From a checkpoint of a small transformer trained on Wikipedia.
Architecture: learned positions, tied embeddings.
Training: a variant of Muon for these matrices, 113M tokens, 13782 steps.
Each number is 500 + 25 x the weight over its row's rms, rounded and kept within 0 to 999. Layers, rows and columns count from 0. Numbers have three digits each. The size before them is the row's rms in percent of the matrix's.

# layer 5 MLP up, 768x192, rms 0.194, rows 635-741, columns 64-127
088:452475477513485490517464452471457495527520547516474471485484473468447495485487535529510497493504505495504528491479496443473485496507514521535495519491533430465493464533484510537490505465489469
091:436501493560489511522510493459442519505497488438508540550509500465493506545547547516509534498476527519525477507499490477532546535527482491471547529506489470523516541488491490502510509502515513
099:461482496519508502539469503532524506475499497459542536477509542498493473476545502495527502490494503518478547544507487454473515490486504546508502454517494483482510472471497553552451524438509486
095:532475519532518510510459496455505475449509494533472478525515539515520515473510485537522490484506511530514434511493534461527484507493480496477510520465513475497496505569500502530477509511501546
099:483492514515490495504547504543469504504541491520513501531509482496532482493510476527508505484536489494531515482527528466493500507476570506493512485490512515480514451464522502519475516488481499
105:515475533519528482485510524518535512520455536495513501503527478501551510522507459506498490482474533507513475532531492488509568507558492496492547480536510498478448496495507487509526453479498544
091:492490484521492500492502443489523530468503515463507517554488512527507486467467539461495527534520477477503520501538515500546521444512520495536521528554462511509490465480535476526470505526517507
095:513522470509531483497459523499505506503502536501480518481498502479512557519469525488461471489509488479501501436567478478479507450516485514535468474488505506516502562513538528521446514498516477
101:450505486474505494492515529528524528522499489461510491440510522496510518497506512506542482559478491507498496458522514505483483486492458571492524490558477499480520503501544546477462512488489463
093:496512509494465471479461527502477516502499492480542534549557483494464493452512502482518519501475518558487481476513540512490505478490519510513555493485525467579464493509460549507448483478522524
099:491474512499477505540477490511493553514472527486518531492506495494522546485547500469483486527484498469479525466478504499528448445469522547516488536479519483488533526513467499533518487469510508
099:518494501537520546497526477494479497495518502491491526476552538496494495509493497468474511501501502508503511482478523483525477491447490511498474496471551484534512506487501465486521502498497477
099:555518543542521520488511512469490489505526512526522539489541494478485511508485435516537474466498505504462547529496520461487491462482490539520497512512478480482479507489526526522455494504505533
102:462469542488508535456483490551504491485490521507552474490521546507470516510469557534477508495482526537512534489499497463516501484471536516481548488494512474507515473515513480455459508487512445
103:508528558518507505504547560441446496490516489493449481488509469518533501457552493519468514526469474451497458524498510469497475526470478490423524538494530483493540504493487505526483514487478531
117:475475545478495539484460516488532490520518515501484521519457473489482493499520513499447529500486525529457506485538514482492453519470513488508485540472479482479481509540480562543499431510496471
094:546516472495481515499493501553506525485498515534541505536454489502523489495488520499496492472503530470470485544569485531468503520479489493524499476552519500474482478512477499516518510481493483
109:471484492542492430502459481505516500521467525544454466496471528496484482505475491531474473506485524518503486458474515500531490505531532491535502506498531464505488496506496469515527518482492518
092:490462542509484448533485556505501512471504470545487491513520552506504539476516459512491478486461506501479488497506498497519501448474511487548490447496541521493534521511494497446486527511523506
105:485507464520526486507494501551472496520453549514479509485487460488536518461507500469497514514533495463479517477514495496472477519479521493506515546522486486488488520522518483484476515512555493
109:496506509486572471474492447475538504502487530512477524515547501452516455493456515503484465464514521467506483506513514463498490510500506469486499511537469484497477492472532522453554499467480484
109:492466515483501487498534494509498483479516496504505532448533513470537525462520484523535479452522540510468472488513508487490506494493506515523574438517445487522496530464525508450478505510514553
094:513518513542517488496522502424505523512480470529514497438489495530555491503516493502543529502514543480489528481479539485519472488489495485527498482551474504504488526520482543506513533446498534
101:466481543493532511454505438487487514473462539490500530487523469509506470518476509503481442473506498498514503515532532476527547499514485528446535503528551491503524499507517510473493509515486470
098:494472454491512547474513476515512523511494497470463518517505512518494477549497455479498515522553508512519524497524481508494497506517499485500506484483513489509467501510471482516484507539504469
108:495442513465512549522532531479512468514539465542488504569539512474533489456512518488503484449455509512515557514478528523517491511523515527513503478529514514486489501504526514470523496518536486
098:468447516524512523453524487457511508535457514522512470505500532448487526506469523482504479469520516474517533491498530487477460499518470475511458504511495509512496479500517520500504493515507499
095:506469539463498535513499490515498492500483481502506479524481484509498482500463533511464500508536522554562484507522497508496474490496507530491522497483512513449501505471527531553497489542506545
087:546490485526503478490501470519512501530545498536452495493484513516529531460530459500481489455529531507528515497524487524500527502469483490523514463503531528472531521498454507487469511517558530
102:491515529506541504478497486541479493499508536493483484507502490511513475486512502513489518526481543488505500505472495510484496437507530522528515508469474479470434459525528537521525491540517516
096:525454544513477513485518482521487493477482514586545524454517512524525503519558468502503513473516487441476509490481528510556505509506493529487478479490517548532553480495513472519502486526471500
091:510529526574546518532505471490485512520508518513487533475479490510480481522442504481505449509508498493490506473497545485538490512531525533471510510489490514515462507521502528506502532513501535
096:494525493534491482508527494476506503505531545522465504489497486485501507470491503496496526479516504498474520517487512497456489540530550494552485506478528519511494497485508501542465471450487489
105:447490455514494445444478504474483468545487537522470464542526507514433481523487512463512470484464476546508512480522536529477508493463505533507514521522477490525508496510515503515531505502475514
104:477545522549467520489502500474483455496513523523486516495545507494484509524501460497478516510544551528488500485492506497501507551512464491543519505526488494485480510477540509509531486530525489
103:516476492520511509507544463467528502503500511475481535515465509490522509566522506470479529495502529497474488530495480519500500482494490485531495492526537495504446496506504515493525552546529535
098:510503502504534518489486508494483534498468510505509498511507512510505491508495473490499449522504505517513517513524536500505513511480476560491550467482474460456542479502492531508507559557493503
097:515469503495536492536481482510498529473524496513474517535525430498547475502494492551486536511509498512486487485493532481480529495501517519528477512490510514494510534505546552489492454491513502
097:469495515524460505488481475499456499457515526521493506469527501501537521485487552504483478495510522502516504471514479467520471498506527483479468516459520496491548486481530506512493469552462490
085:510497501501492499540492546510454513483500458510480514524479572469466539511507506480493502514521473497477468532488518505483530472489486452534522481535510506495460489489528495473462528505492536
085:530519501476443519479475464524498448502505502539516533473478508508500521488487455526479513463484494520500548503520532591467504535506489516474457488521410499505517465518514492498535512486479528
097:510436551537504494499488493502473544550475519493537487487495511522538499438497473487513521498531504491513445486507472477473521498461516502513496494476479448490472496481526568516488483531484520
105:519476462476506517521527503527496476534475526512492487507495446454496550479521486465481457489519494531524498485500540487512494497482513519430491519554493515526516514494516538486531511536498475
101:471536507498509503476522467502506531482465476458478505508542491526465541522505463513499515468512508509486534458498499518503452526454518473541500494455520516467487494504492499492503535519496501
095:489455486502562494475521429516526510490516517479464553513520496488513479513473545473470542519512492481501513503523524511510494487470536497471483517493480493498510476558480506503488507527498478
104:427487477489532454418480498486464517497517499542469503510491480494566481515509530538487512499481524525504470511458498541485511468487515462518516486505505497489501496483520493525479511460502518
108:489454514482514495515471478501531506546513507555481520489487496491488542525457536495474521509488473476505528543548493522467488454480491523547462506491472482476478490515511499518503506483492507
099:509485494508546491521462471555479537471475539517446482484511490403476509519449505558463475518480519479473547499499502495469528504518566492503546522466502500493523460508483529554500499517522517
094:500464434523501546522480534512507494517442503517500533485477478512529535464474507489485444515467516494513522510492551490499508525568476526479517500530507493489548534484524493527502476484510472
101:490514476539485550520464466540546495506504542513511477470475515465488522483502491515542543482454501524465492504482454518500483516482499510485523524483497481490500498514469478475504515486527484
098:508452464473503515509516464529502481502465487553522524494538472531505504486487510519474469500503510480485469474482527515494499519499462505493504496523484493517514509505519514520537443499526498
101:497467514492508465531481503476490521499519520487517527506509528510554514491504517494504494510528540451474578520520492490482486525484485569478461505464538505450486477571478523566491501494513528
093:502525465508524557472464504474502499509446481559488482486528489469441541464506542510466476506520490478508524499522508477477483521506530495528513531519515485511512541552482501503467508510486481
108:479514504509466466563483507545491464483478537498474507518491514495440493553502484481444448520508507516515514452483537502522478486520520498518496508505532506508508495521515543451497528459511526
113:530485518542493525504493537492499490506480512438501496513475515483492468530502487493539478497497505491513559472503522443490506535524458520561558486509509504440514488533482547514461511525433477
098:482492476535520501475511487467480514484526456508495499480496496451531493468534555508507503525500511516495528489526520469495479483453503537526559516481504501465474434525509529507485464500509471
095:476538507484515508441494506552492497493503499544535537523506480509495495500475471495487503483505497490517507494523502518456518469517538529484526481511518497520459497525514502460428522444513496
115:456537547528489494505499539523496501478485526513489482521483491478494515492506468438436520476484577521494567505535540486491491480489485536506493493486513507545491488495489475540519496509523503
105:501471538505523506496502530487529481457569516524451488475505510492480455531534467531436489496469534489487491509507530519502491511484519550460527550520510486507486517494465491488499485517508503
094:523475483501538528470502510526506499513447520507495502524502497481452473479509510535473504499502522522508525516447497474456525470512501500524515494505518462493488512516502465524490512463484543
094:518480468497486489495455537466520455445495531473498510451516511513486425469533480490526501496466460481485539510512510499469529504489504517537473502525469495477549533524500510486492513532523509
088:489516483489539475475478505481517562486465477502517492492507489486464465555539523459525495544459488494492494526468492518472500510520502519481485488510475482524499522490513517501458487510457475
111:477448501482490530452538475467567534510488492525536503525527509477526483474516511494476474444467517526472489505507550491493524471527541500447491499526510508495468471491539530463507536495467549
106:481504499541493503531521485478536505481500485489504512502503536464508530485453483523489477513533503490540515459488473515504493494474510490496500467527513540493518477501489492543499523523449519
092:490496536476485529465527481514499520537472525520466515478534542504511498523508471525494480467514535528462473487473510513461491527542517535506530515510479502460493549488532458525496492515539512
099:472476484522496496476477471509472515475453503509532452465488470490469529462457544526486465519475529549516516459489501496461482498497528509488464502494517475520513500525491486502502500496558454
104:500509507471478525505523473490518509466513499484496543518495515442551514526528508463465492476489517481462515494503467477474513535501527509502486505489493522523488485507493517490522493473487521
123:494461521523505542497491515463471509541486542513521497521494547507444524456506486519474513493482498527485511499476489498507486516471477468521505525510465472505526471527513484486495501489500518
092:490486511559479565528499464491473516532493466500475496475474545487507485583538508508499475496512510479546501502472497489487513543476523516496470555490500462442495487512422481508481524487520493
099:570445507466480505455507493520497493474504471482526506524493491475491521450463526530540489471511484454481524514490504470468534504465511511513505534487498527471490477545529496466502509558476530
092:465506442480499554504523491497480526516479517542462495483478499505522507511513523544528518458491494463488473467494505547444542465472470500526508487515494509478436466510517489471477504533486507
102:524470448497504490503540490509512500472502492537453469526486532529535518463544516447485504493475561463532448467484478447460497493483528461516506470493535468508511480516519501504531515544475588
099:485532528536460515493515517522506513481463530500504481491475535512491499460502522526495501500527499520447536477492484522548483541534490487480495492493458520507478479482548499496476479537504538
104:484502481527528520471499497503514534487510497574507562474493514482481469495504506540502475528487465509489524509524530506499517500486496506485487510464483479510543511518455522446500508546520518
107:483492520494507515492454462479551477507490493493466499512508483486534523444475498537486499549544548469503473537506522504477501472501527520502527514502494535490473495520522481511537520480496475
098:514536484509481477508533476505517517511531462518457481492514438485520498500492489510513483483473552525499519538505532482480515509503504499456487460493505513467518512491511511510517506477476490
103:507428465529475530515489427513518525499456520515495520476495525479502464534503531515525547491518495513494515509517483487510483442479557492514484505460487509468488490472513494523488522474526524
090:472499506472482519508480510533533494503488511536457517456480500492491503478452494470484546507538473500489480498469489518487453506495529482468486486494489464507488473579477516478455470479484475
096:500446468520528508527471507492511509508469513509518480477513502508498510464511529513509469553542494496498543459483530494487502485564495495477495483520499523526538502549502474516500484509548469
086:465480469532514466535479496482514452465527503497496505478506500528519489451513523513466566496516494466477506515469487523516449488476493491498472521538528511521546535530513446472484460506494529
093:485507503471525536488470535511530475487491499539516495518480535485505501474474556488461492526488480512532472506471529486481481484522548524513506519522562486503489518498506490522491490510471543
087:523529499524508533511485436520496531481529505510478566475517532513459460507468487486487503527489479524521490473510499431499471502505483525515541493557528503512529507523535495515509484530564493
104:486522507498508573492526561498522533472474467497462552503511501523549510512529484469490524473493519504502524484465493516491482517457471531494519477502539495469563500502477546511496509503485502
099:501479505491537528529492538508524471522532491484461493482511525495480535510517501491446505510522500505489516494476541474482501473424536514457490496486537500515467477530505547452459494520561482
114:457510470511461501508530510514469487457462532516465518528492471510542484513539525465497512497493534482525493514470521505447457514508496501462535492503509532515508471472512556526478512520482497
115:493482494528448474517443515517557491482500529507526479503441534468514496498484498507505550523509500501537494527483513529525490548490471547471474557499509493468562495522478504483485516544480491
097:486481482510532483465555492479531501520478508512496517500478477520513540472508506468512519541496513433496492542469514526492543502481533480494508474526500498437531493545543467480502482527529479
096:486499562510517499502478463526526458548511520496497453504522514471488530486440526502491489455518475509506521490454519517490491512520504505523487493491506532496506505501495527509498510467479509
111:512493535489511455505516485468473485513489511481534569466510508484515493441500494485531517510473505515505508474516505483537493475455506519529519518514490494516515520496483489475521468496515513
098:491486486535473490489507509523477500523467490521502495536501539458515508511547506524485535520478523465527475483471520478512534470510503458534467494492482476514461504476498544535484535517547493
091:526486515511527490458505481485513498523489558506471549522514483504494580502459540509478496462476522563540517493506502511515516497525506519479531486525476513473468496480506493542467536500553529
102:487470522517509505501550502489531516508540498488510453575509527511449519492493498490474518493493545506474495509504512493489538492497487471464519521515499473495517454532489469488498487512487515
103:508499498529479526489492502491511484528506473527513522486536536505485474522521464472500532511486538469523532484491522488515497506495511531552494514513465536478461499529523505489521527507505571
102:525525505535517504488485508488467475522532494518452524512497491519544500559539511529503508539449486485506510520509498485493478527509479504504537489462544505517528519501527493490444492498485535
092:493509528509524547485469533506530541487479520521493465505493545510486483483554490467489495484522522466513469526470513525557485459495483516478484483509509485488487511503485529539465504466461524
095:474472475472514538479516442498524517475508504508479569488491492475506518503507528462467474536493500512513458463539528563519483471476457548500474473491524523481503503465482542469492493507478502
092:471533490488499561512498474471509515537501483499495463460452483507535465486443491482486514490499475477488460467510502536505491502501510501485503484474557509520495485503453543492487509493500472
099:540483540538496502484501519518466471467481465509576475507495502519468502483464479531517509531485512506521483464482526462476460480472479488529535495489506468479501426492511507523479511464479523
111:508523481516487524491519501493480506500485526464482488528455459505549488503521523517508487502530472460512494491462520451539470524510533466507487493515513475501483503485557576508483453529506523
100:435494500528496529490503518519461510490510513506453477560495470508488473500488462452532505499463526509513457484523513497496480471510507503511496512531470521526569471531491517496475471501521541
091:501456531503530540493519446484543496511540564493493454459504525484495534470482534484506547537510538485484567480497502538503521476502517503500545512550426501541535474514542502477476515479506482
098:522501475518498510509489506477532526480492484549492550517494519507538487509515563501490498516495521493464493495508519526478521476481476471477527544527484514503539428493459475457490486564501531
101:489466468477500518478489490505510467484488509479489477454486463502507518486496500460503499505472494494511481512456536503521520456546502479471482468475502488505492471565475509513509492521530520
097:492505486454533513467492483501522500510513479519495514472519504469482501510503470498546543485502480508490519494481497503507517481479477479508500494501460468476474495511501557497503488544537524
099:486539470523524516534492496474471460515503505521467516467473515515533501521500516512490508442499515510441518522497468490439510534492526499516482487517502507499503468552494490548483465499503542
094:529486473513540510471509460459483511474527513542502499471509521494514497474481470474529465549506507470494447463496530494502503551510559475526531508489500470549503486546518441488558467495497470
097:487482484493469505466512501489508483532495502472494488491518509480468495510504521518459497488485551524488491499483506516495512495493543533578489518512500485506484468503481458458537479519498475
# layer 5 MLP down (transposed), 768x192, rms 0.258, rows 635-741, columns 64-127
093:524533512472523507475493515506468530478512524524486489477540472468519508502477539537535504490517470523521484467490476506499451507491471474492507507534486456462525459479464481454513531474517512
086:522501531521488511483497474549498557497519503523481487508517525490485491519482515487498478459540490487499495465505475512511470479471499511473490466482505524460508475484465497463502464501497496
104:451530494494536497534531471475471504485467544498471473474512512495540508497501478499488528467498510513486463521496477470500492510489512499497500507516545542510548491489449500540502483501560511
099:518476481479520538487506567493502526465489491497476468492491476509501486466482485527525500528514479504490500545492485475497454505475474495498489507500472514507499504521465523533516520459539471
097:503552514476504523523501494468527490517528476502518473520490503489502494504484531471470525510487568514514532467514504494465517518509488537463506478513484462506488460533465509524473492491477507
083:495489459501468508498514522517470493500550481501500498505467522526500463460496552508516515490520493525466542468482471504526482477502522528514447473471517511528491515467538529481493528529496483
095:531482496497493484492509490528475483486470494439509526551469512538503478531471517496500514510473460527474492542512472502532508472527476485528509519486514532480508502486527495506532502467477486
088:525470503467508485455462548530498456524514520513492510459460517529471468480494493498510527512494504533538448475462532511512520479492496479484461544529486492493514500459552522485528505517488480
093:471517522563517511483510534493482489501476538472495508544516482491468518503496448508485510501458486492505481472506490516486508504509523481550496498512521466521527517546491506507498447481510501
096:504521523500489499465431547502473492510521482501490531464495495479495514487481487474498479512538489510509518513547481463503506515509510518488492546514489527490505533517478496538522506537498479
103:455472544521480502529519449525487526474494528505524515496512493491519475509436467533483480525488537492492535469490536474519483516467508562504497509479502491527487541494522510504515511429476491
100:512505543511481490538454502525506445452510525503555500495482532525512525503503491516503473506527494518546480439550522506508502469486505538471489513468492487490474524487502514497509509506485472
100:504524476438493522504470489577510493540489520484516527559520521488492472484497503535500506514493523503474496518468489503531511510453504492485495527498487525475474540499479455478516496509489530
102:487541528521529512491488479503472483484531505523535484502522490490460517480482501514465527529497506516488478526459485504509471492479475497500548478492453516552468487493505519523544503516469462
119:535489503512501547484480474499521500551474508489493497505498482527501454505489440460525474471447474524504541520501482470517514497525506530512498506487538443491524547496501505501492499538501468
112:497461471515461508506481478507461484502435515511464468483488480475487549514534496419481484528507507482480455481549479491551446487486521463494515492521500469497500499479451523483508499440494473
090:521503511526514500488477506509488530535566519496504469515534492540504500514488497521456512487456497483526519463451454564476538503507509503507495505488477544504504488476450450522503467472491442
107:521488496501494474526508540440467492521529465534486462490507465495463497510475508492499498475512502489501537451498477528477511500436490515505467527509516460529491488545488501494497545521522530
082:479508469488488497470518461483506473540486510507454479443500504520492482508476496497496513481503509509498485518492491555498505553546557530488525545502526484504498492507494515502495527499499506
092:499493529505519519532475516536545472508519509526539554471495524517454499501508455489511499523521466493511457521498513501516513512522515455460500528504472471501522534519522476507503462522490515
120:507483538509476450502498521487545495498471525508510509498512526497527535500514458491485514503482520482526528507515495527495449506497481496507498488541477477498497522494529512451503504504499564
111:449528547472517471500487515510515538535466456530493518466496495470501515516503541489505485487553518485505488496495509498501478571529495517534515519474536509463516495483515491545476501508495510
104:527511506469486520517489497456502510505475543512528500507495522536554496506521493460498492484477521459497471493510498481539500519521493564531533449490509516477484517514519485521527537444549465
104:501526488517538545512523508498522521528494518496528498503496478503498505474486482511492510531509513502519493493503506499511507470546492512442511501482473502467507488437454492516511483470479474
090:556514507468471483506501483475497475519481529512500469481502506499454457494456495507515513551477506531506478548505458470524497528482527509489499460477523486552492558521494518492551502504481469
102:459451487462471489505515520497476511531490522535472507505517505534509496489510514482490503520481523469467507524483495554499499481530500487477485480454506549505497495525462541499506516503439485
093:503493436487511499478476466504506500450503501510518476507542515511537523533504537497490486480457534485529455463481479471482484510505479492498455478508489476435510456525484508485511480521493495
099:476480540491528511471476491528452463513478509538517509501491488492499500468465505483518496500501516526522521498526456518468466460495553508490478472507515485453502482459464521480488478510456502
090:451522540510519500462507510534508528467521510496493517505514516512502496521500483475489493538524475512499508486479446488497466523505508468514513503558482481483477477538471480532452437526500489
119:530509503495545459492455494534488476484496482487495457492465526508497527480424502481462497458483486485491467457496534513452520492528494465490511494485526498500512480495509499540506513431527487
092:487540507478507463485460495450502501488482523507488456469491486461440502520508543510497491502514495511488508492522505498528519519484496497555458480532485499495484494450493497534538514502542495
102:512469497514509498499474507518507505537553513478470489498470470502545483528505492471499483484491492493517503535514482459506518477528514476477476475482497496535470510487473494495533480508442507
104:503501542492490496512524465491494466524506486544486474525521502509497511497496479493512493459486524481473471511489517439474465503490505489531522501514482530517527465484476520513500475489480516
099:468517531501498493481482542495496525552555568505484514493459488508497504524549522473575503489476475494487474506527550475489482494464497491486510485524462477513515522492501443503504505542533478
102:507521539494499505491461462521486490466537480497479489517526510509514499526482519522509505520500548499501485514485464492492481506536505471518510511498536531496520525448488468471442475502530524
096:443505527500512524480526453478426535500491507518518479499504492469486499505507483529508493481495476510507528526496545518463526515490488503493492492570472509486462481517533480475528512476468513
095:515504512494515467476527514516478514502517479516495508484524441510527473505462474506481506460466575481493523500491488460562523481482549496491456495529550510482488544494462524508500532500548502
103:526514495525519468469497484500499501497522466484512518512506500512478498460545513529505524510465434495487475504521498496455474497490490521468492504501510545475531537472480502503498533464502505
100:487494472466518529500516545507486486478481520542524541499475510524529495541490527482439477524484517492507473476495472510546475505497488510510514479498503510484530491497498524492474470514485477
085:463529471474510504516486468520520478521546490527492560520512500514507457498500493508516484481493530524525480516472477492494495535559487493486524486525559528497531486506509507472518539503536481
062:451471514539471509493485502455520489508493495475493479500511534481529534526498480527507458496539508519475445521520550496572515503518497473503518509519505472480512474537530485525439487525521530
103:469507469479502478559468489508472512520525516459506483493487499493476515505465490508508532512535507504497510482492489496487467481474470503494476475474498481524502500498541499529472466499518440
104:525503486497511474502491481474486478507488454477494512579522531460483539473520484510492472475517456528498463491512510512510519504491505505527515556545476533533513532508559546548490528505515484
097:560483523482508499479506507478468493498520515489530523519465547501541469530498494491514517555510446503497489512490490505478466501554506515527492470475500461544500515522516510481485472496464502
089:528517485511526490510505500460523480495496527472512513548519531484507497505514459504504511509545466491506539499485489501518493498505489523476514506501481497506508493513506445513529507508500484
093:478505511494535547497528487474479500515490520510488491494522472508501503551513461455499492523486520486486568479502481506491492505497491467498491517528527466492549526524476484538503468543500510
093:525506461513536506508467459484428492530483501553520508472486497484502489503571494508485521486528508500465465532480537528454516536469490483518520491488483510518520480496511459481522457492546509
104:538476536497458539485487485496519514506502512465533475484514516522482496504517508515514497484515502474517507521470493538517523500483480471518508505492526539446496481507538459529513506516490494
096:476474511471488486517489552520517560543463478547479504529480472488490507530472514516511500510557465527477484490514517505452498505500492533512479469498458542455480493488494480442476471512482484
105:465456482503445509504508483486465543494433496503489489519508516477521539516513510504496503481485544531530493484493456503491533496490469453509477527503498496501522458487477504475535463496483445
091:443472501489507501491535474527456489509535502521507510483469510495444508484514496484556552473486495499504504505483513521487531515471531487520493539477505508490465484508533530534480520450511509
089:541483484491470521577517527530497447533495512510513530522494504520498525497500497475522508486495516507494502486507520494498518502461502493462509459458505497486481521486517529473509493489470528
087:524531520482464483543511494506543539551501494464508496515497524495562507504487525524559487573519494488469484525496520491500498523523514494497513452516507464533457502515527481476499467509495472
107:533519479506492505478474493549474502533524487456462548467565512499502503535438493480490492493494528507492477516540538502470501465524476513512553548488511515457499504496517482488458500487510505
109:509467500521521444485548516555487526478490447481505467488494534501510499478502466514510492511480529474471466520500539460518471552474533505483515515543431500506496491483468542488507482487490468
095:494535504494503515515485491465529531553514437471483495511453488538497489469525503492493496501511519488513516501517457502533533504513516478498471505510522474553522519481475483478513454490462464
097:518490452475503499507522552498522491454492487502485517542497487481481517466502466500481457525524527500486541523455502502489500489474564502501467499487484509495535488509459463497509508539516455
117:490506527504551491544494545481498494533513492482551487529518514488521486486485490497483517476495488496538499456525496489479513492511516517466462481482537490516486488518515500499480523484472488
107:523467505495470509528538466537520495550510528506551514471500496519552480466506449509534498493488489473486499458484492524486533470531442466481499460430539493468546487517505504493506497456486508
088:489510534534516501471494544510469499489501458501493508470508480504455547518493489503488485508502514458505478483537514500533510478522471529489538483513479533505452492490483492468474462509498486
079:487545528522462506491461505483476548494495504498465500509546570516490506523452506505443502473543547481482514486501516505486513527520452513464461486556534501508484496490497511487490493525523492
088:503487514495544498507474507494502476506550503450511466541521529534521513519511514470492514524505480524491485492448456481481504524509510542502492503531507486455520479486477509494476481493526496
113:491452512507519530463426454460527524497526505444527502493506491500472533475513483530477487524507464539510527510506522510546487498503491514484524499485473566519500457496481519540520530467485520
111:494465505459499545496476482457519531505494514521501474449489516500481551537552520462479520512539513525464500507523504476486530518519485456489531470525541522477527496490505484491502506455497499
094:556472532517525497465471511480510500531490487500501535535499482487507511509476466534512533520498513500490522477513514521484500546464506542483485505494476494533507547492480493479490477469482467
100:515517555525519531464495479459441507485477538522488482483511475473467499508444482489457523503494484512491500502493476485512472488498526537439507479482504532542463491526486489452507484467480443
095:481539479498440478536516519475505506556505513491500451506481480516484453541524489532522516516486525529512498510507507483511496508488525510494494490495484532502485515503509524514524510486461494
103:471501478477479483482508498496504471492457476457532493512491474452517518492523502486487504542523465521553495515493493486525500513528475492459563544484461534494512531459539528519504481468525530
100:465504530532481452535518508514496487509486497447489528494493478476528490432512476504512541510493554515489525503465529513526514501550475545509497571477516500522501507500516480468538499430488477
105:492467518503573489527508494523505540479449511475526508504545497494521488478475495475511479497478502526541514505556521463513492519471475505529502508537508501441462456484508522471541486457503486
081:496549516528501520453501488500481500483488500450542493450535546467477515534496497520487502521506417498535506498514488477483498525506499504482488482505478490468513506488484500491503506486498485
109:518488494472477501492503488508532505464561519478487478487532507515505494449540488505497505485467536466528500466479502456471505483505512541495583487502501481509509507492494535474502508516487488
096:483535479507538464496511448505481500497543495544472503504516499538475546542487489513539514518501485480518472494517530538503455482487497514517489494514481482539512491533503499513493480461507535
100:470519490472504512496481536497500483538467518503512470503498493539525472522473459528485515525532544523505458470479500516476546488550506527495510514503530491452527488541468474523514489451479507
096:440485468460513490511461501450494491486487530549458509486476504509482505529556522494498544456506478486519495543467500500461489515509474451502484489463560459477495460531464545484454497520476477
093:466466478491519519471502546517516522467503500469481514477518479490460510481517517502499483538511462502481515518540484503554452532492459482522484523487496507513507477484463458534540518533469504
109:527531472460545466473537466530475529487476526475513479523506499532488465507488511520498515486479480491481468467497510524503497506547502497474515523431490479511455499507483498478480481497537481
093:529509547510505518496492560506489519520510513487509502483501494530503512474494506571502506489507477469524473488474506486494515474551468497543492512478481507501519473470486512526560520454469475
102:563480506530514438492494544515442520496490473495518485487462521471495515447504481544475484509559497509463503505526512491491516459485510523507466497514499501486492535496492456484464502486506507
087:485521567508526521521452507461503542518519494482485493545520494527508510529477487489513492500541502498475529515445504459490483506513527500496481577480495484468510503486446530529525511525471488
089:483488522502525483495502466502508526500496504477490525519481452506478569469488528535529533547494508458513530513532510541506481488521497526449481476486527532499508487498512496474519489474493509
095:539502464502512506508493510461464487480519519508530475533537472504502475514461496492470513517430489500490517514486506496490483451521466511481508492504460481512491512474519512470498532504499466
102:482516518515511462503491463546517529539477501541511462501489472483555488501468488517492505479507538484506503480499508511496481517480520538522511499468557470498504511504524518492501507500475497
095:488461477466500497495497549517507505476500534488497494483530545535499500530529493492483506484468489526493463484503526499491530506521518507481504491529492407488416523480466497508479494440532522
125:496493512476502492468513460490491470528490487510510484531486503486501478541558493506494487486510521525508481449492530507487486456461457501481475538428539523479475516519462516516463494482532520
114:508482499473503518434472532536485530496553520487480493506558547498506461483528461504486499450511476503481459471477520507498563527510502464471491501481493519493531482501473508485513508452525542
088:488504497455494508503459456535480521501482520502464471508481553498485479514524514507523516496501505480516468454482532527487514520529460497493491516461523497532495505484491476518458471467492508
091:500475498520478504468530537519496495470470494467458537468506521517528493474537465541484480540490488493501486495550530449478540505462498507529549452542498486523482535515535530528497543506515561
098:458529483510507466506531464548501522452470529485504481515458480472499517512464480475478516471512552459508492518499479472501498475527535499541515492487488473498476519539558507484505492525541473
101:494518470503492476486505508474527550528488479464503526501498497512483476505492469504519520514521490524458503515475446487537502510492477501522531498507535482509503508540509474509520463504489486
087:521536485516474472500490486481512499460546486530538469483494495544520523463527500490536474530535489524483494494503478541485511531457503459503489491480514499532481536499499508508495497508468505
101:480487504504519477496481545517513532455493441504536523484512508509507557467493499520515499500504523472523546474458485467522520490523510528507508501477505514491490534522500536477502563536484483
110:497543490491496488483513498473529503506498458512501500504508526529491516523453489495482499491515504488471514515475537480481446489485464501508502495486516533485488486508515516484496482504544528
107:512487486497524510492509478542506491527442448456535488471465523483514504484477459518516489487458503504502515457479488535513485484523537525552526527467485460475503522520505481533495530441480505
086:496515502483530512518512476512504487526513515455519453496506539511479490468501460537550495532509502529534468472499501538506529514467496508479502488507495510515505507506461472486534483470496532
098:532530535542459517508509498539526477490492481481491512536507504498517536537505520520525452486491477479488519476510455454460508527544528497517481477459506467497466545498497486473510492478522456
091:554524457500547516480496493479518515489502514479537484513459508549452543531474523512491513512512511456484550479489529520509503447515484489464489483489485494517516531478508523477499541519491498
097:495516479503524486506496489514525466494511534516490505484491478509489468548510513525564535506458473483508520500427516546522503474496484517506537520497479471518465500466519441492458467471504458
117:500532523516522515523474475506533492491475472508496518506497462490517487532516512515461483481473528464502499511556512522493464455496497505559471500504514496515498538432505506470488483484515499
103:536477507477528501482447514484490517507503502514517495510471484523514531505513514477541492495503483503523543497499445503468480488500549490489556546493490565465484499486450519530527489489507507
085:515483468511490520510545511517509475512535439498547498510501491456481484483517464496493516498527496456491493482508475439480496538496475528491525490469511462491550466521474519490484514483455468
095:513488543463527530515493479476492540502470503449546492563511480464527473498496538525462530485467493523505479439493478532526492497522463490520439512499494526479488501517500487478504495474475492
098:492539518488473507497487448422492526528491513534476528516517485493543523515479520490457529543480458503497499488543466500521459513482510447502479451504478465509538503509495494471536499544501508
090:468421474507504509487505502512498505497498539551487468492454513502532477547483498450463524483474554513520480541502495527507545531481496470493489470506547532493541475498485490490488490557506482
105:510480464493496521479505487501485506517475503437519517501525513493522494537485520480434508488489501519515502501510518496514516503535506417524485500485494544512478496528503514500518482514497524
088:477542543491480512492482506491447504492500491482502488501508477548521513522483484489540535517490476523540490529499528487490513510521544461491502506490471513527527526445484474477477496552518507
098:466475530478487521498493489488481475466485509488534468461504479499492499522491525490497462468487488497480476490502475505485551545502511520543514517461509539525517520539454537484531499517497509